From a checkpoint of a small transformer trained on Wikipedia: 33.1M parameters, a variant of Adam for these matrices.
Each number is 500 + 40 x the weight over its row's rms, rounded and kept within 0 to 999. Layers, rows and columns count from 0. Numbers have three digits each. The size before them is the row's rms in percent of the matrix's.

# q: layer 15 attention query, 384x384, rms 0.0471, rows 54-58,182-186,309-314, columns 0-127
# k: layer 15 attention key, 128x384, rms 0.0453, rows 53-57, columns 0-127
q309 114:524455457517491577522516443440437500508449500484472472555393516553464433463470512474449513506486515467401530516517491515560470489501464517489534523534591562513499494519441498487542443561473577482494489487460503497482477518512536542533486485491562535559457538524405494439461454515569535525521505590423502579505521496505530439477603485520542460455519479504508516534440559523551519448455
k53 106:517497489497529600508465445459402475469473436509483477455440462536480493559470460519519484489493501464429508440534505463553525452496471455493528516527517488517478422545435514501448507510468503495490518495469501498506508449409549470546538532546434557489461517510375467459524457505500508554448406533483499522500569478504505517556573525499551513509537525532495523462500589469536542471476
q54 105:481531484448513402452569432560535524488462536459516520422534527449521589485449558458501514532532498521463441497482491474556515543511516519515443531553480480435498471514488556517510489507473505492489472434498572435525477527577483488492514438519485467403494558399542489594555467463463469505526508406488469483516452590544492525540470432546485554448524549539461512496469455506500492504582
q182 098:483545443467555449509504484408513510497533502502471530474579501534470495463507516479433411434545474572511460449475539511441574530542540538441493507456518549451518532532454544541461555544509514476414532515503483493489525499605454483456428493484510482510512470476503484520507545482433459526467500479521537469495500469542453530482500518483522527443574515436420509432448496565538529473482
q310 090:461504559444514410518479512469597509419464533575532513473485551378441602492515521484485497463507518522509534472540528476520565521517465452466512533577509462523551513550483601499495524539558498499513474524530506441472486519517484569541440503520484414490550491524478501536486439526480466502486461506475479440472491532469444483502521502477450564542435450466484425471557507539498463541478
k54 097:518557452474566505468453523468524472437488479515461561465502527448534561438517487474540452493459520608505561499447525525494540497489454513457567467501510475526511469559539448540546472483492433407517554509592527494542528473516487536429508512435504487519505518507571524568528513467417489503491515450558477482531388559489466527473463534523482433463511464485505563529486529469471517520462
q55 117:451481482534467472502501520500500493491486492536484532493479513562488492465554469506439510509489522434537526526562575493555472529525450523527444496525485476498454518577499526515455517514546578523493483462580546470563496474506477539526563522459388472487497527496593436526470535430506516507492531445454444508558522549440535604529437530494538463594499565475523420492480504486520482414499
q183 094:521472531488539551476528495591486510555505485468561487543519420555518473530532515574495600526487556537451471518494537499526473493511447516444492510450502533524471502545443461443551490526504451472486464532394518495472586578522540555462584464494508540505524522500455532402465499549510461478525451431506517553478501520500552550521468498513464531539516527450516516512510488453524509493476
q311 091:441507474579497470481525534545500446495484526524506508468521472528423508512527480519466568495478568455501449464603456424575545495498467530571466567516468511464465520516501539497495511478515499509484468419453532479526495509469425547559556508468468519445477519410580516590468501486448452485519496502468509486489547461437495451525497550496514530552466536461478493456399484448456516406544
k55 096:458441534521503509430566497504525494457468578446454538465470555471493481474551446473473513411565547495508514460540539528536559556445439535560463555488492522550457501547542507467508508561485496570479527493588486491506547479459475455465533532519459457452471496484595477476427528486491502487492462458488557507521517491537498493468413529497480442565484596478519473514486515509497515450503
q56 118:489501574490418490460569534506514555483480482613430573480520495563545556512500488536516505477561479476498567481467470492538478519553459456533465457484495538494493504472553579519503484470521486469490468540560560395549488468534497470572480453424593464489483496471460469501478518539460428444501543462488444471443544479463506523570440523493528530496506554495480522526507466496510597518575
q184 092:496508477467471472480570541482457511581400559382487537469489472496520474461475450485532472466567481455465496466542531498496513493455479489486478538490540513540450486463486463523556574493500509477431510507509561421520531523492449437426493488415509447491510501463482457438455471565504482510545475435488437491474424522527449503502500439464530388515551527506505592495497553509552515531583
q312 106:483454506449454577473540526456513529436512604511474533441477518466523597475485548495439486532506462429469549523534483469505433523531443500484502506526489494483454467501538580487505562460505542411527484546553520448522518536497424388506496549521550519451545566426525511484580567504442424471582497458467449521452558469563516447540481485523523479535512528481478564489550529516497560527519
k56 109:476491593473520566496474481497561456505535513547492452474541535404625571480507450504506493550556437527492545552537404470456473521503480522450426455535453521513497542534581526584547499454503449424478458529545503413507557542471431472463559483571520456438500506522513504538536502531479449468592586522539440444474548477477467535531474500497497481493445547491523532512476437561511485464549
q57 107:451475589472517481447508514475475500585513514508584510487496520484526470539534471500558554506477448560478519533469505444456477480546512455507550528458614497490529531487457532501439456475480469423590394489500534526454530511537526501458477479496531446591555455479489527468414536479443505504478454470536579484538459516498422493520500496465385544414547473453502519479528490441524394489488
q185 092:467521480522528508474468448535526548534449536523506506523444529520447494467538453475487469465473479515573461423453494464474431532497368536594460516474564464524460493417463512563422533470490450550454519538594546568539467462470498506435516467485517495496415539461527508587450526510471499590534536427449500493472471446543466482526495506534479520397491469559561492459493452524453505503498
q313 101:495503535455511520528490492548522531488541521452603523434496481431493529455498498508440446558467398525507540454446505519422530549510494503476492530552508451483427513483545515509421488474491510490521458517486538484417515492538487466426418529444503441492479430542568475517532546520542501493494428565491534540508471533548463566560549464472507566511519512498429534491488485495494442541489
k57 100:495400532515518522573479489513478453514566480464476510501504475450593547503528496545526484596491455494521465499414372563503548524520495485434581473475493473497491558505496483483489494478503557488512480572475430475509488550543553552531449501415512502492476456524513454516516455527498519512521457540470486462489432547452504558471544492534474560510532494534485444465450490523522442562522
q58 106:460514524543479462415472532509387471543567528483541486527537530470484532494457431561605551491487512525498547502473555481515519542518488372520542566536496483497481552488468484452446494501470480503525499567534536516556516475429448525473498539548510506520446588603526494466510525475479511449518465530532470468459477437537492469491547544500445504547534553422503498470509606504463486543508
q186 100:453428591553483546466484575573503519479483512501557408528488506554417488553500480520447517440484512462506492467518545427552513524506508470543483518466491508522442463581473482546497490577572447517513500563482495438557475463444500514478525481548499508477522531449546471491475577524416465513493548572502467477469482466524440389474552552496487470481506513464489442479468470529437435500521
q314 100:497503551533468525521480519498508496492483534499531521517535504421527503493421454499461511469478496491513556436441569534484545495460499536489521523543579558541465516596457455504515499503557471500459464571480531527474499537429501504402490491534484564481486465488449517419481519518480534466467526534449567503484498425549470452506554531544504518500477481460549507485449573587460482447559